Weights of a small transformer language model.
Size: 14 layers, 4 heads of 64, vocabulary 1953.
Training: 356M tokens, 10853 steps.
Each number is 128 + 32 x the weight over its row's rms, rounded and kept within 0 to 255. Layers, rows and columns count from 0. The size above them is the row's rms in percent of the matrix's.

# layer 7 attention output (transposed), 256x256, rms 0.103, rows 131-144, columns 0-255
size [ 96  99 106  94  94  95  97  96 103 102  93  99  97  98]
[[112 181  60 148 142 127 171  90 108 138 123 125 154 189 103 104  92 134 111  70  83 133 114 149 113 117 143 147 139 165 151 138 107 139 168 132  96 205 130 170  90 147 151  99 126 127  51 155 181  83 116 123 124 110 149  88  35 129 132 154 155 132  75  73 149 126 137 121 161  99 211 128 101 139  89 104 124 198 163 143 160  55  75 158 148 124 141 138 111 140 106 126  83 148  92 104 159 143 148 175 114 142 155 129 102 170 159 130  74 169 172 138  93 142  95 123 115  69 106 119 130 160  73 160  80 166  94 140 127 153  85 113 137 116 112  80  92 161 155 119 135 159 128  61 121 146  90 118  87 141  92 134 185 162 176 169 129  71 111 169 103 170 123 121 178  74 135  95 126 145 139 145 181  81 143 144   0 147 169 107  83 146 140 111 181 147 155 121 132 130  94 154  62 133 110 127 133  83  76 167 100 113 123 168 185 145 143 128  95 129  95 134 133 101 110 131 126 130 146 121 162 163 125  98 107 156  95 126 196  80 141 167  87 148 128 188 140 150 106 117  96 132 106 158 140 126 128 126 143 131 143 121 112 139 170 111]
 [119 131 104  93 106 162 125 122 199 115 146 133 105 108  90 114 123 103 181 115 128 141 147 105 177 129 169  84 164  87 138 125 111 105 111  79 182 128 103 143 144 171 141  69 134 166 158 201 126 151 160 120 110 114 136 101 138 170  84 132 110 142 123  99 160 134 163 123 156 150 126  59 145  88 114 152 146 139  58  96  94 111  82 148  84 133  86 140 129 133  82  86 154 109 119 134 108 131  65 111 177 141 184 124 136 119  66  47 135 148 124 174 122 129 161  74 146 142 113 123  93 115 112 156 134 135 125 132 119 156 107 109  79 137 125 171  57  99 130 122  97  90 117 133 101 139 152 177 147 106 130 176 152 175 162 214 176 103 168 133  66 103 154 118  95 217 137 137  80 135 155 101 148  61 117 129 177 143 135  87 176  86 149  82 169 180 107 147 117 133  54 121 165 123 132 148 119 174 113 145 136 144  91 121  60  70 127 119 156  99 108 120  82  88  75  94  89 166 103  60 146 150 129 111 172 137 182 103 176  73 172 177 136 115 144 126 108  95 151 122  65 113 122 154 135 136 136 112 176 104 111  87 146 119 169 115]
 [171 133 149 108  78  55 114  72  87  91  80 159 118 152 101 134 144 155 161 138 172  58 110 110 148 118 156  83  83  88  97 131 132 131 158 136 121 122 124  73 148 137 115 141  79  81 160 154 124 109 119  99  86 124 167 125 146 106 130 169 157 162 122 166 113  74  90 123 103 152 132 144  97  91 112 112 103 151 165 130 111 120  79 164  71 163 145 171 152 154 123  84  83 127 118 183  65 167 131  64 164 118  83 137 132 142 133 159 178  98 170 197 129 122  81 134 143 206 135 138  96 100 127 153  98 178  93 146 130 209 130 170 149 166  81 117 130 124 102 131 135 117 141 123  94 138 159 105 138 168  91  70  93  93 173 127  72 144  89 109 144  74 145 135 193 145 160  98  91  86 151 121 154 169 135  85 136 172 121 123 123 100 124 152 116 113  90 142 148 118 149 137 158  94 112  68  36 125 146 171 155 142  85 102 123 141 147  56  99 129 119 148  79 152 145 106 106  90 122 137 114  96  83 107 133 135 115 146 137 108 169 185 102 101 133  92  98  97 115  87 149 159 154  93 186  85  91 192 111 129  61 160 141 162 109 183]
 [120 110 175 104 134 126 206 161  92 144 106 137  71 130 196 189 117 122 163 132  84  86 107 140 100 155 122 164 162  75 172 132 146 119 123 122 171 142 120 127 121 160  99 137 124  91 154 132 128 122 170 113 114  61 114 110 168 118  85 146 113 176 158 135 135 132  70 139  80 142 136  61 209 106 176 142 118 190 205 167 157 148 106 100 156 121 114 195 122  87 138 110  68 174 142 151 138 138  95 174  60 110 124 162 136 127  66 118 132 146 161 113 137 138 123 112 124 173 133  78 142 141 187 126  79 116  70 142 126 115  97 142  73  57  94 109 105  79 123 120 144 118 133 152 164  98 150  51 110 128 121 170 135 107 167 125 121  86 149 164 187 133 128 105 133 110 139 148  97 156 174  69 135 134 130 114 129 178 197 182  96 116  92 190  92 105  90 152 145  73 113 138 148 117 123 179  83 113 159 152 120 136 124 112  99 136 112 103 171 135  98 167 123 117 145  91 137 117  90 124  71 172 119 170 176 163 102 159  92 159 141 149 146 171  80 160  86 182 115 153 173 122 169 138  87 175 137 147 128 118  90 125 103 147  96 165]
 [108 108 128 158 135 144 129 127 170 121 169  91  90 173 133 147  96 134 153 120  83 131 161 136 153 152  78 149  84 131 124  88 121 112 118  82  70 156 154 164  97 109  99 102  81 132  73 118 138 121 108  96  90 103 135 115 119 124 169 101 148 131 119 105 117 113  91  98 104 100  85 104 131 142 132  59 135 105 134 137  98 168 153  66 158 183 174 155 110 129 107 142 133 189 109 152 146 102 175 186 123 128 210  99 164 164 110 216 117  96 163 121 141 145 120 143 123  48 140 120 119 128 114 134  99  81 139 104 101  91 139  97 152 160  99 165 170 124  69 119 122  63 128 156  88 139 127 113 106 124 183 129 212 143 133 132 137 115  76 158 155 125 144 109 110 174 141 109 129 141 176 187 119 131 169 105 135 137 142  71 135 127 195  96 145 137  92  96  52 182  83 129 103 144  74 113 150 134  41 104 132 134 124 122  77 147 149 117 158 104 117 162 137 179 139 135  85 155 140 102 113  91 138 138 198 133 141 202 156  88 146 102  98  81 133 211 143 172 136 168 121 194  47 161 100 154 116  97 156 109 101 149 113 152 109 179]
 [128 107  43 120 175 141 140 132  82 108  90 134 111 103 148  76 169 118  97 134 141 119 164 120 167 163  83 114  67 147 126 173 147 116  88 120 159 143  63 110 109 120 152 114 114 106 182 107  88 152 113 101 117  70 104 174  20 161 104 102 146 136 124 178 100 138 146  62 122 114 120 121 109  93 167  88 133 185 151 122 110 193 125 158 112 108 129 141 126 111 101 122 135 153 120 105 152 182 116 187 108 120  83  86 134 130 171 110 151 140 142 115 109  83 103 108 136 164 203 202 150  77 121 240 134 143 131 123 116  61 142 148 160 116 147 188  72  77 125 138 141 106 142  52 110 117  63 187 156 125 123 139 146 108 180  67 134  93 130 114 174 127 107 110 136  87  97 150 144 152 141 112 122 132 170  93 102 113 137 139 134  84 151  87  90 119 156 157 103 149 106  81 172 156 105 170 132 129  97 109 119 102 143  93 102  91 183 133 101 147 121 136 173 159 161 139  88 131 113 106 137 130 107 147 156 112 144 106  99 154 183 142 117 150 123 139  81  92 176  87 109  64  98 140  97 101  79  85  69 173  89 117 145 126 134 152]
 [146 119 123 100 192 166 151 144  95 151 134 157 131 115  72 131  91  56 178 147 137 137  41 100 109  64 100 118 116 103 147 103 105  96 172 196  54 108 159 135 123  84  91 136  52 110 179 108 128 125 112  96  65 151 144 106 115  63 160 145 135 132 135 175 103 156  90 135 177 224 117  58  83 106 135  87 135 129 110 150 147 138  85 148 137 106 171 141 173  99  81 110 147 139 130 101  75  87 140 140 132 133 112 148 150 202  86 122 130 134 179  34  71  89 137 102 159  88 111 142 148 106 176 137 127 152 121  82 123 163 112 130  85 129  69 155 127 174 142 156 120 114 148 134 157 139 181 122 150 144 126 149 116 109 121 133 127 126 121 138 113 147 155 130 137 130 170 159 132 174 145 124 148 139 101 130  83  73 129 142 168 119 134 153 165 106 137 109 156 122 107 128 157 127 155 143 178 133 125 203 151 103  80  91 128  78 118 132 157 135 185 175 107 160 178 158  96 189 110 151 161 209 145 163 133  87 128 142 175 126  99 115 151 155 205 159 112 134 101  94 107 159 146 139 131 144 171 101 184 160 111  88 129 132 117 139]
 [173 139 113 214 165 189 111 100  85 159 105 123 107 117 189  80 131  74 140 116  58 147 157 115 208  98 137 180 183 135 109 119 143 112 145  93 177  95 187 123  90  79 107 108 173 157  98 129 123 167 162  96 121 123  92 166 145 142 122 143  97 142 120 132 141 105 135 112 100 131  70  93 115  69 153 120 167 130 145 108 122  76  64 190 136 118 162 156  73 196 116 128 155 133 128 129 117  95 168 134 109 132 133 129  94 104  66 165 110 112 103 117 128 116  57 155 130 126 145 167 180 143 177  97 172  85  72 132 114 109 137 121  85 147 149  88 166 151 150 155 174 127 132 137 183 147 125 168 146 168 130 130 123 186 135 107 127 131  94  70  99 116 150  92 174  98 167 116 159 153 120 120 140 119 102 124 149  98 141 105  87 124  90  99  86 116 180 101 175 123 153 101 111 156 139  68 142  94 116 164 151 133 176 134 130 159 161 110 151 170 105 138 122  87 138 141 162 122 162 114  51  81 113  86 122 110 166 153 115 157  94  69  76 164 154 120  88 139 180 135 128 159 200  86 150 193  85  71 165 164 115 164 122 113 115 121]
 [152 117 120 104 132 145 209 112 151 170 154  70 147 110 139 152 129 190 135 114  97 107 166 161 176 155 191 105 160  86 122 146 128 103 105 153 146 143 130 160  94 124 172 157 159 155 122  61 122 126 149  92 109 146 169 159 141 140 112 104 122  94 107 150 145  71 162 192 119 139 115 158  81  56 129 102 108 147 133  77 158 131 141  78 151 213  84 168 143 118 191 100 156 116 118 188 175 136 183 135 107 182 105  83  98 131  98 113 123 169 104 133 156 113 131  82 103  89 103  76 131 118  97  69 118 121 126  80 129 229 103 134 174 118 174 169 116 157 183  94 130  53 124  82 172 115  71 114 195  91 105 137  61 165 109  86  96 146  93 103 112  95 133 180 169 125  84 128 106 182 146 127 147 134 132 148 112 146  67 146 147  62 130 131 121  44 168 150 117 124 167 106 142 112 147 124  97  96  73 160 136 112 119  99 154 146  65 106 139 132 126  95 119 144 124 126 145 120  70 156 100 135 120 134 102 166 118 167 126 141 153 123  94 117 122  85 151 166 120  85 119 189  72 134 150 128 101 151 124 112 139 111 138 121 137 139]
 [114 169 117 149  46  82 131 106 159  86  66  97 127 164 127 116 110 185 180 135 135  70 119 140 150 208 100 116 177 146 119  83 135 150 132 105 144  57  99 135 152 102 123 127 111 145  55 141  65 127  83 228 128  92 154 125 120 104  96 171 161 150 131 140  87 129 136 167  97 132 129 148 157 130 111  87 132 172 150 148 199 165 154 125 163 143 134 166 154 132  95 169 137  57 116 118 105 131 117 126  98 136 132  75 154 140 115 148 116 163 111 146 142 180 125  87  71  65 146 170 167 150 115 127 135 129 123  96  92 101 100  95  67 153 105 117 113 117 151 143  73  50 119 120 129 129 160  91 116 137 112 143  95 132 165 116 116 180 156 140  63 130 138 138 129 165 135 148 174 122 146 115 136 163 110 133 138 128 113 146 159 173 101  72  93 117  85 115 155  54 116  93 145  95 213  86 143  84 174 134 120 128 142 105 142 201 113 111 168 106 155 111 125 104 146 133 141 143 138 125 157 127 160 190 144 104 104 115  95 143 161 144 102 148 124 161 210 107 120 112 152 136 152 208  70 109  97 137  64 118  98 174  80 116 104 126]
 [119 151  94  39  82 159 118  89 100 112 158 174 186  56 132  97 138  97 181 168  70 114 131 102 159 160  94 104 134  55 151 139 180  85 127 100  89 178 104 109 100 145 134 185 122 180  74  93 177 149 164  97 125 157 123 120 133 134 147 164  93  94 155  84 125  65 140 123 135 123 102 167 151 104 117 157  84  86 166 164 119 162 133 154 153 167 109 119 133  93  74 133 172 173  63 146 148 113  98 183 116 109 182  95  88 146 140  69  79 156 231 106 102 135 175 161 211 115 147 133 138 101  39 140 123 119 162 160  79 152  89  76 127 129 154 120 116 142  99 136 137 149 162 132 126 128 158 144 146 114 139 122  95 103 221 118 112 108 130 162 148 149 145  94  99 103 181 128 100 109  99 154 124 158 139 140 111 135 141 127 114 120 100 151  85 116 147 102 134 171 186 124 153 127 104 157 157 146 182 168 153 123  91 140 105  99 117 136 120 160 121 110 171 148 202 178 123 164 155 122  81 139 103  95 108 137 156 116 155 114 137 123 133  99  97 132  95 146  73 154  79 140 130 139  96 134 148 109 112 102 149 141  87 157 153  74]
 [116 104  46  89 124 156 131  99 146 106  66 162 155 165 119 151  72 149 152  80  93  69 133 119 131 145 104 173 181 116 185  98  66 145 104 114 166 164 153 166 184 104 114 121 164 120 108 132 109 155  96 106 150 110 130 204 198 105 128  94 118  99 155 132 102 158 101 129 183 116  53  34 164 118 146 163  73 158  79 189 105 165  94 120 120 149 186 134 108 147 111 142 145 108 127 134 118 115 140 128 141 109 117  77 141 106 124 162 132 193 125 171 115 171  95 157 163 149 175  89 140 139 120 123 176 135  85 160 155 152 155  96  73 151 130 113  88  61 176  67 124 161 163 110 120 134  94 166 107 142  98 164 132 119 149 157 129 117  76 129 175 111 108 139 157 154 142 142 125 194 166 154 135  98 120  63  83  66 100 122 178  87 108 170 170 137 146 133  99  96 178  66  99 143 142  86  91 125 122 119 144 105  59 117 132 157 148 122 114 125 166  93 176 173 117 123 130 168 125 120 144 113 165  95 139 114 163 115 128 112 110 161 143 138 173 154 119 125 138 106 203 131 158 117  84  97  95 147 115 157 154 135 178 112 186 122]
 [128  54  85 122 125 156 114 143  67 104 108 128  66  92 164 155 155  81  86 183 131 123 160  83 112 166 110 100 164  20  85  70 133 164  94 131 168 164 106 103 106 112 133  89 134  46 118 146  83  70 154 156  91 137 165 143 102 139 103  94 234 138 154  70 183 157 112  73 120 162 100 116 176  71  75 144 103 106  87 143 145 125 114  67 161 153 134 159 131  93 135 138 111 161 167 146 120 113 116 147 105  86 115 129 120 149 102  93 137 191 120  99 126 117 139 125 114  86 119 146 124  78 198 154 105 133 163 138 122  97 133  62  97 156 118 118 134  75 141 104 135 142  79 111 114 147 145 146 101 109 117 110 104 149 108 133 175 108  81 141 147 132 125 141 133 109 126 117 141 102 145 183 128 166 147 126 151  66 123  85 103 150 154 178 139 147 140 144 121 113 157  80  89  78 104  97 139 137 157 211 180 109 153 152 145 160 145 148  86 144 113 101  57  92  91 118  97 146 174  77 155 131  79 124  83  93 141 144 123 106 134 131 114 173 109 111 108  97 159 138 162 110 144 111 133 173 161  86 117  91 140  51 120  95 151 110]
 [ 94 160 129 116 116 121 111 138 136 124 156 125 109 189 182  97  87 127  68 190 152 113  87 103 170 123 119 101 144 143 104 116 128 104 143 165 147 130 144 137 115 121  99 147 110 162 178 119 145 149 122 115 107 108 156 100 190 141 135 114 131 148 207 198 140 131 142 174  79 149 115  46  81 109 119 108  97  49  87 143 161 157  68 145 116 120 125  72  89 102 195  96 124 166 143 121 122 104 173  95 149  82 154  77 130 110  73 153 101 146 123 107 162 115 144 167  95 142 159 127 138 157 164 120 110 147 105 176  95 144  95  74 150 184 139  96  45 129 142 162 183 152 125 176 128 127 131  86 125  96 110  88 133 198 152 131 158  63 126 144 133 103 116 178 112 192 216 137 129  96 148 115 162 161 172 145 101 104 114  75 136  73 120  65 129 157 143 201 150 133 108 159  96 143  89  93 202 123 100 133 143 112 128  77  93 132 124 158  97  98 138 173  75  82 126 184 126 106 106 132 170 129 189 120  87 112 104  91  98 144 150 147 157  93 125  94  93 111 114 141 173 125 142 145 125 140 109 177 147 111 106  93 130 174  90 138]]
# layer 7 attention value, 256x256, rms 0.11, rows 132-144, columns 0-255
size [106 107 102  99  99 104  93 103 101 100 106  96 100]
[[207 117 123 173 135 114 124 107 180 110 106 134 120 118 151 110 113 200 120  93 164  86 155  70 118 115  99 160  64 146 103 162 166  73 138 133 111 138 167 120 164 119  87 121 181  75 133 104 132 112 130 124  89 131 108 142 123 110 131 176 118 102  96  90 142 167 129 113 157 147 130 107 116 124 117 188 116 169 136 139 180 128 155  60 182 129 108 124  78 118 145 101  95 124  94 117 214  64 123 134 101 124 123  78 129  87 101 121 125 125 129 104 112  86 142 114 150 118 100 126 114 230  54 107 120 144 104  87 124 158  89 116 141 142 123 147 140 104 137 186 148 135  74 144 159 138 147  97 158 153 124  68 112 151 161 151 178 166 145 129  98 166 140  94 133  81  70 143 136 193 200 147  90 105 128 108 131  87 112 113 136 168 122 133 121 126 121 176 126  64 115 116  97 153  92 119 150 172 178 144 147 121  38 165 123 145 137  90 154 178 240 151 147 144 161 147 134 175  44 132 144 105  89 130  59 154 156 112 102 147 143  98 145 139 130 129 152 144  94 125  92 150 145 142 145 174 127 139  60  94 136  79 106 117 124  79]
 [112 121 129 120  94 102 101 142 178 113  96  83  95 123 125 164 136 165 146 152 169 160 205 170 137 151 134  93  87 143 190 118 144 111  72 132 174 105 129 144 119 163  90  71 101 164  80  58 112 124 160 130 128 137 118 160 163  70 121 115  69 142 166  76 139 161  93 182 123 162  87 107 155 111 100 144 137 165  91 121 114 152 145 175 112 152 123 107 148 123 165 137 123 107 164  89 121 108 143 167 133 122 179 206  91  93 188  91  73 126 144 183 122 164 130 133 143  81 164 218 113 136 121 156 135  91 132 181 144 129  52 115 105 114  98 134 142  87 134 168  92  71 102 168 161  63 111 173 170 116 137 120  85 150 107 120  90 138 110 106 104 126 154 117  93 129 127 156 151 115 134 194 144 177 151 199 103 142 146  80 174 151 143  93 125 108 182 164  86  93 150 107 172  83  93 153 123 138 183 100 146 140 143 131  78 150 144 119  98 112 125  96 144  91 135 113 112 109 147 126  33 166  97 175 187 123 200 196  98 100 120  89 107 144 129 108 142 139 114 151 126 109 103 123 121 167 129 109 138 138 122  76 174 161 119 116]
 [107 146 157  62 127 170 141 121 129 177 129 115  87 105 131 158 176 131 136 120  57 111 146 137 115 156  99  99 119 134 121 107 115 148 115  84 208 119 116 123 113 124 114  79 131 123 128  95 102 114 132 157 151 109 113  93  74 114  63 177 131 104 181 105  89 107 117 131  93  92 145 184  90  76 173  80 148 132 118  86  95 147 153 108 104 152 111 167 123 176 127 168 111  93 133 116 146  62  79 119 110  92 166 153 139 147 188 127  98 127 167  52 164 175 106 114 106 133 116 179  84 112 111 192 147 138 143 181 179 112 182 130 133 126 140 116 113 101 123 113 116 133  85 150 106 139 136 131 169 100 126  97 143 126 148 103 138  86 119 122 115 155 131 107 167 136 118 184 114 141 110 165  47 131 118 150  76 112  93 117 152  77 143 138 140 170 175 197 128 143 117 129 169 115 101 146 107 162 169 148 150 123 119 136 133 135 112 153  98 145 190 115 154 132 188 194  66 110 184 108 154 186  80 121  37 178 136 141 136 178 129 188  60 146 142  89 109 115 137 129  91 122 167 205  63 118 101 111 123 172 218 123 105 126 101 137]
 [147 120 135 120 174 146 155 193 134 130 150 119  78 129 151  95  86 128 127 102 123  65 157 177 177 134 170  44 114 144 144  62 163  98 142 126 123 125 155 161 194 135 133 104 175 122 181 111  69 140 128 151 171 109 174  97 114 176 113 200  94  88  94  76 105 137 158 123 138 133 194 138 112 140  78 102 121 149 111 144 185 109  51 142 130 170  88 129 156 165 178 117 138 139  52 105 130 182 141 125  97 129  78  92 120 102 133 162 143 133 176 120  91 123 127 126  88  88 136 126 124 138 125 130 123 119 103 129 164  84  65 112 103 157 134 118 120 159  99  98 171 127 157 139 115 111 159  86 172  86 120 102 156 150 130 141 115 125 107  71 199  85 106  84 153  93  83 156 154  95 117 117 125  93 124 109 117 120 183 168 124 142 153 101 107 119 125 170 196 110 132 130 101 155 218 173 141 109 162 175  84 142 105 136 171  63 145 183  99 112 137 112 157 143 153 118 169  81 105 102 151 153 135 102 125  84 121 115 102 128 115 144 152 135 214 117 174  66  99 184 177 169 111 123 160 154 125  92 174 131 145 126 123  65 148 135]
 [144 171 132 160 147 105  98 130 167 150 113 157 125 121 153 169 107 180 171  89 180  65 128  80 143 130 113 114 157 129 173 126 109  89 128 143 140 156 133 113 180 124 126 185  77 161 138 126 111 146  59 191 102  50 118 146 173 123  38 167 140 133 209 150  99 114 146 132 182 148 129 179 160 107 194 139 147 130 175 124  64 174  86 120 153 171 144 143 170 100 194 145 121  92 121 155 125 176 130 105 189 111 177 136 156 114 139 127 147  94  95 138 124 192 122 152 130 169  95 115 152 167  91 107  83 144 200 160 128 132 171 146 166 173 125 139 137 185 111 118 139 138 141 149 169 136 118 153 116 137 136 110 127 126 103 135  69  94 124 125 151 117 127 143 129 183 110  83 136  81  82 120 138 148  94 122 187 126 152 150  84 182 114 114 160 106 120 154 100 120 146 147 114 125 136 147 125  78 180 125 110 122  76 121  64 176 103 204 143 117 135 141 121 150 181 132 104  80 121  95 120 133 137 137 105 148 109 135 111  74 112 119 148 147 123  81 176 101 138 152  46 136  53  99 127 165  81 185 139  75 129 162 157 183 146 143]
 [102 139 127 127 109 138 154 126 169 164 139 158 185  70 102 144 106 137  92 114  68  89 144 148 165 112 158  82 169 107 162 126  52  47 119 144 148 107 167 105 105 177 183 148 109 155 143 109 128 141 147  67 109 165 173 177 125 172  54 112 129 106 147 104 191  94 187 146 167 131 120  79 103 149  92 141 135 143 114  81 210 139 133 181  82 160 167 127 141 151  93  92 112  87 117 134 194 101  93 196 137 104 147 139 117 116 111 179 131 153 114 159 112 126 168 136 169 103 177  90 147 141 148 134 116 120 124 137 147 119 157 137 154 149 145 188  92  69  78 137 129 103 107 126 124 118 129 129 146  92 157 121 169 119 110 108 155 158 170 184 126 119 131  97 148 112 143 130 125 164 159 106 134 114 114 153 135  96 153 157 149 104 117  83 136 179  88  49  60  91 150 176 144 148 134 182 180 129 155 145 133 134 148 170 114 105 100 132 129 114 116 176 118  50 114 179 118 123 110 114  95 163 140 136  99  89  60 148  96 134 159 139 132 125 125 130 134 132 100 138 101 150 207 183 153 114 108  22 146  59 111 138 154 124 145 182]
 [107 132 109 109 135 117 187 114 132 168 100  96  91 103 118 126 138 151  84 125  86 180 156 136  71 130 105 137 129 107  73 117  98 197 172 166 102 126  72  98 186 139 145 175 175  73 130 110 143 123 198 157 111 123 120 153  72 121  67 154 114 112 104 198 135 197 110 170 130 140 101 157 159  96  75 147 127 128 141 115 167 143 133 157 162 151 123 120  91 158 180 117 167  61  95 134 140 155 157 131  85 131 114 165  97 151 138 111 105  94 170  86 113 132 160  89 136 119  68 105 138  30  82 119 154 136 155 129  98 124 191 139 127 147 213 167 102 133 162 170 158 102 132 155  79 111 122 107  52  58 142 175 116 118 119 123 117  66  92 139 126  91 136 155 113 159 149  97 170 139 165 173 127 105 105 121 102 126 143 162 123 143 107 107  95 138 132 183 143 155 122 138 102  92 123 134 147 134  78 101 163 125 157 164 102  72 170 178 123 128 169 144 152 187 141  92 145 104 102 123 103  79 159 153 177 151  66 119 165  61 107 103 152 115 206 106 103 145 131 131 117 138 134 133 149  53 147 155  83 132 119 137 160 128 100 159]
 [144 136 107 111 165  80 127  55  79 136 203 149 129 161  83 119 143 147 144 110 153  83 123 146 137 210 140 154 150 176 138 112 191 195 137 165 196  87 100  80 136 124 169 135 152 134  95 137 136 127 180 101 125 211 127 117 140 122 126  94 146 167 140  81  79 126 176 104  89 118 133 158 124 117 108 119  97 197 134 151 157 131 116 167 165 134 149  97 109 130  91 139 123  94 140 155 119  99  99  94 139 143 162 100 178 107  83 182 103 183 110 102  68  89  49 128 195 141 127 122 147  98 115  97  74 136 188  97 111 137  84  85 130 128 144 169 150 123 132 161 135 118 124 133  84 118 134  97 109 123 117 139 127 101  63 147 103 132 157  88 137 157 142 104 164 131  98 157 171 172  70  98  97 109 143 138  73 136 175 172  97 110 139 118 182 141 128 110 115 117 100 105  66  80 115 108 102 123 152 101 113 147 116 165 102 174 146  80 144 151  94 130 119 119 168 116 114  56 150 135 111 125 109 180 148 159 108 121 127 108 102 131 135 139 134  73 121 134 169  66  99 104  34  81 179 143 166 165 111 186 112 157 102  96  64 103]
 [140 147 130 118 167 101 128  86 118 133 163 108 116 101 178 159  83  90 158  41 158 105 103 108  80 126 102 117 120 116 142 148 115 141 183  46 181 114 200  65 157 151 143 127 137 125 113  96 126 161 141 108 165 148 143 122 104 126 124 107 119 134 222 170 152 151 172 118  89 138 147 150 115 112  74 108  89 145  72 107 145 133 171 146 125 110  93 112 117  96 160  71 138 188 138 116 177  64  85 134 193 143  28 156 163  59 110 160 106 112 132 173 112 129 102 129 125 111 132  97  89 105 161 144 137 157 158  89  27 123  93 178 148 110 141  98 159  91 147  89 103 185  87 103 138  91 140 199  99 142 152  96 154 114 141 119  87 155 120 118 130  94  77 146 139 147 128  73 115 130 114 120 189 179 138 119  94  90 119 112 105 178 146 183 133 154  96 157 143 142 106 135 148 111  74 129 130 135 110 111 116 160 153 161 151 114 160 179 127 123 156 147 203  78 149 109 143  96 196 165 165 110  75  82 168 120 156 120  99 139  76 117 120 111 104 149 145 122 127 147 100 121 122 100 152 146 130  79 172 172  97  98 131 117 137 130]
 [ 91  86 163 141 115 115 124  75  89 143  75 128  24 108 103 150 169  70  66 117  79 100 118 154 129 113 141 149 129 116 150  76 179 112 127 128  97 100 137 199 162 111 125 152 107 114 142 111 138 142 145 104 108 128  56 139 171  98 136 102 110 122 101 163 126 125 210  93 185 138 117 154 152 121 146 115 159 172 103 120  98 159 143 126 134 135 126  90 127 142  97 145 103 119 122 105 140 160 137 117 120  92 134 123  93  83  91 174 110  76  47 127 131 106 158  83 101 117 158 136 143 205 112 120 144 115 166  92 123 125  97 152  67 135 147 158 104 147 112 103 138 133 105 108 154 183 130  87 113  91  94 105 190 132 157 142 182 133 156 109  99 180 127 155 194 110 146  72 161  83 224 147 136  41  81 174 143 130 107 128  66 138 126 128 123 114 150 143  74 113 143 116 132 139 179 164  93 105 116 123 133 181 153 117 120 107 128 180 124 146  98  93 115 161  76 144  92 124 175 101 123  79 100 152 124 122 132 108  92  63 137 125 127  55 129  97  98 123 127 157  92 108  93 117 159 137 116 183 187  95 225 132 124 114  94 152]
 [195 173 129 128 121 117 121 139 110  96  85  98 153 102 108 103  88 135 172 127 175 157 119 165 128 135 109 197  54 160  85  84 177 121 146 152  98 150 139  61  89  76 146 121 171 101 148 136 118 125 154 154 100 129 121  72 106 143 114 173  56 168  79 174 131 116 147 188 122 151 146 114 107  74 140 178 112 133  80  64 151 131 142 141 156 130 117 155 141  73 129 113 152  84  99 155 180 131 130 137 106 143  85 138 139 103 169  74 161 147  64 183 148 133 130 151  52 131 132 141  87 113 125 109 165 157 123  77 135 124  85 190 179 108 134 150 172 140 169 131 130 137 145  85 121 119 145 169 123  90  62 111 192 123 133 110 141 137 134 145  92 154 152 151 139 149 181 156 171 140 107 115 112 115 106  85 128 110 145 156 138 157 148  85 201 120 109 172 114 106 123 134  65  76 158 135 160  96 106 111  74  77 159 149 130 134 101 139  95 134  92 146 155 164 130 131 106  70 155  84 134 101 113 108 109 101 104 134 162 122  93 133  66 160 156 173 167 166  70 119 113 121 126 172 130 217 143  79  78 176 150  86  67 133 113 111]
 [170 120 159 153 123 108 153 205  78 145 149 100 143  88 180 123 124 108  42 165 148 100 124 136 104 112 108 191 122 141  52  83 120 110 161 138  70  80 125 145 156 173 129 136 126 120 140  77 137 145  98 158 124 163  91 145 160 172 128 120 116 157 133 120  92 162 190 110 131  17 143 119 131  86 115 154 113  94 186  37 145 152 160 146  99 118 112  35 104 104 153 132 154  57 160  97 156 116 116 101 115  92 176 102 121 111  18 136  62  86 114 161 146 174 167  58 133 163 159 149 145 122  92  98 105 125 119 128 118 106 155 174 101 147 126  80  81  94 103  94 106  99 204 131  87 102 130 147 103  80 108 166 106 142 112 141 125 155 106 133 102 104 169 156 139 100 141 162 121 106 122 104 135 133 117  91  98  80 162 106 181 167 111 124 187 132 144 119 127 125 125 153 145 158  79 140 140 123 197  86  89  88 118  91 130 104 103 144 103 144 148 160 155 163 130 119 135 148  85 125 161 117 151 183 140 107 146 106 128 171 138 166 175 166 147 138 159  98 114 113 139 185 138 142  98 135 142 146 157 156 124 134  96  98 141 135]
 [142  86  69 120 122 152 118 120 114 105  89  63 113 127 166  77 140 144 125 164 175 127 129 132 106 156 180  95 116 123 168 101  66  93 117 145 135 173 129 129  48 134 102 189 116 154 116  69 132  51 128 138  85 150 118 192 132 129 139 182 107  66 116  82 113 104 145 134  94 110 130 139 130 177 132 161 153 157 159  77 118 167 169  53 114 132 113 108  80 121 101 123 161 109 171 141 150  58 144 155 134 115 120 133 111 142 160 128  92 143 107 147 122 123  97 122 142 169 133 122 108  92 153 144 130 162 114  78 127 121 120 174 120 153 102 190 166 111 145 184  80 124  89 123 117 140 124 127 219 155 180 176 149 118 143 136 132 140 144 114  86 128 150 115 201 131 124 127  91 126 220 152 181  69  83 110 116 102 104 119 125 142 164 100 115 144 109  76 176 117  90 101 125 119 127 200 118  99 127 157 113  58 143 109  94  93  95 138 139 139 133 137 158 175 113  94 138 103 111  50 132 129  77 114 125  91 147 171 173 150 112 186 192 105 157  67 119  78 174 185 113 133 188 112 130 170 144 185 107  94 106 141 128 110 144 118]]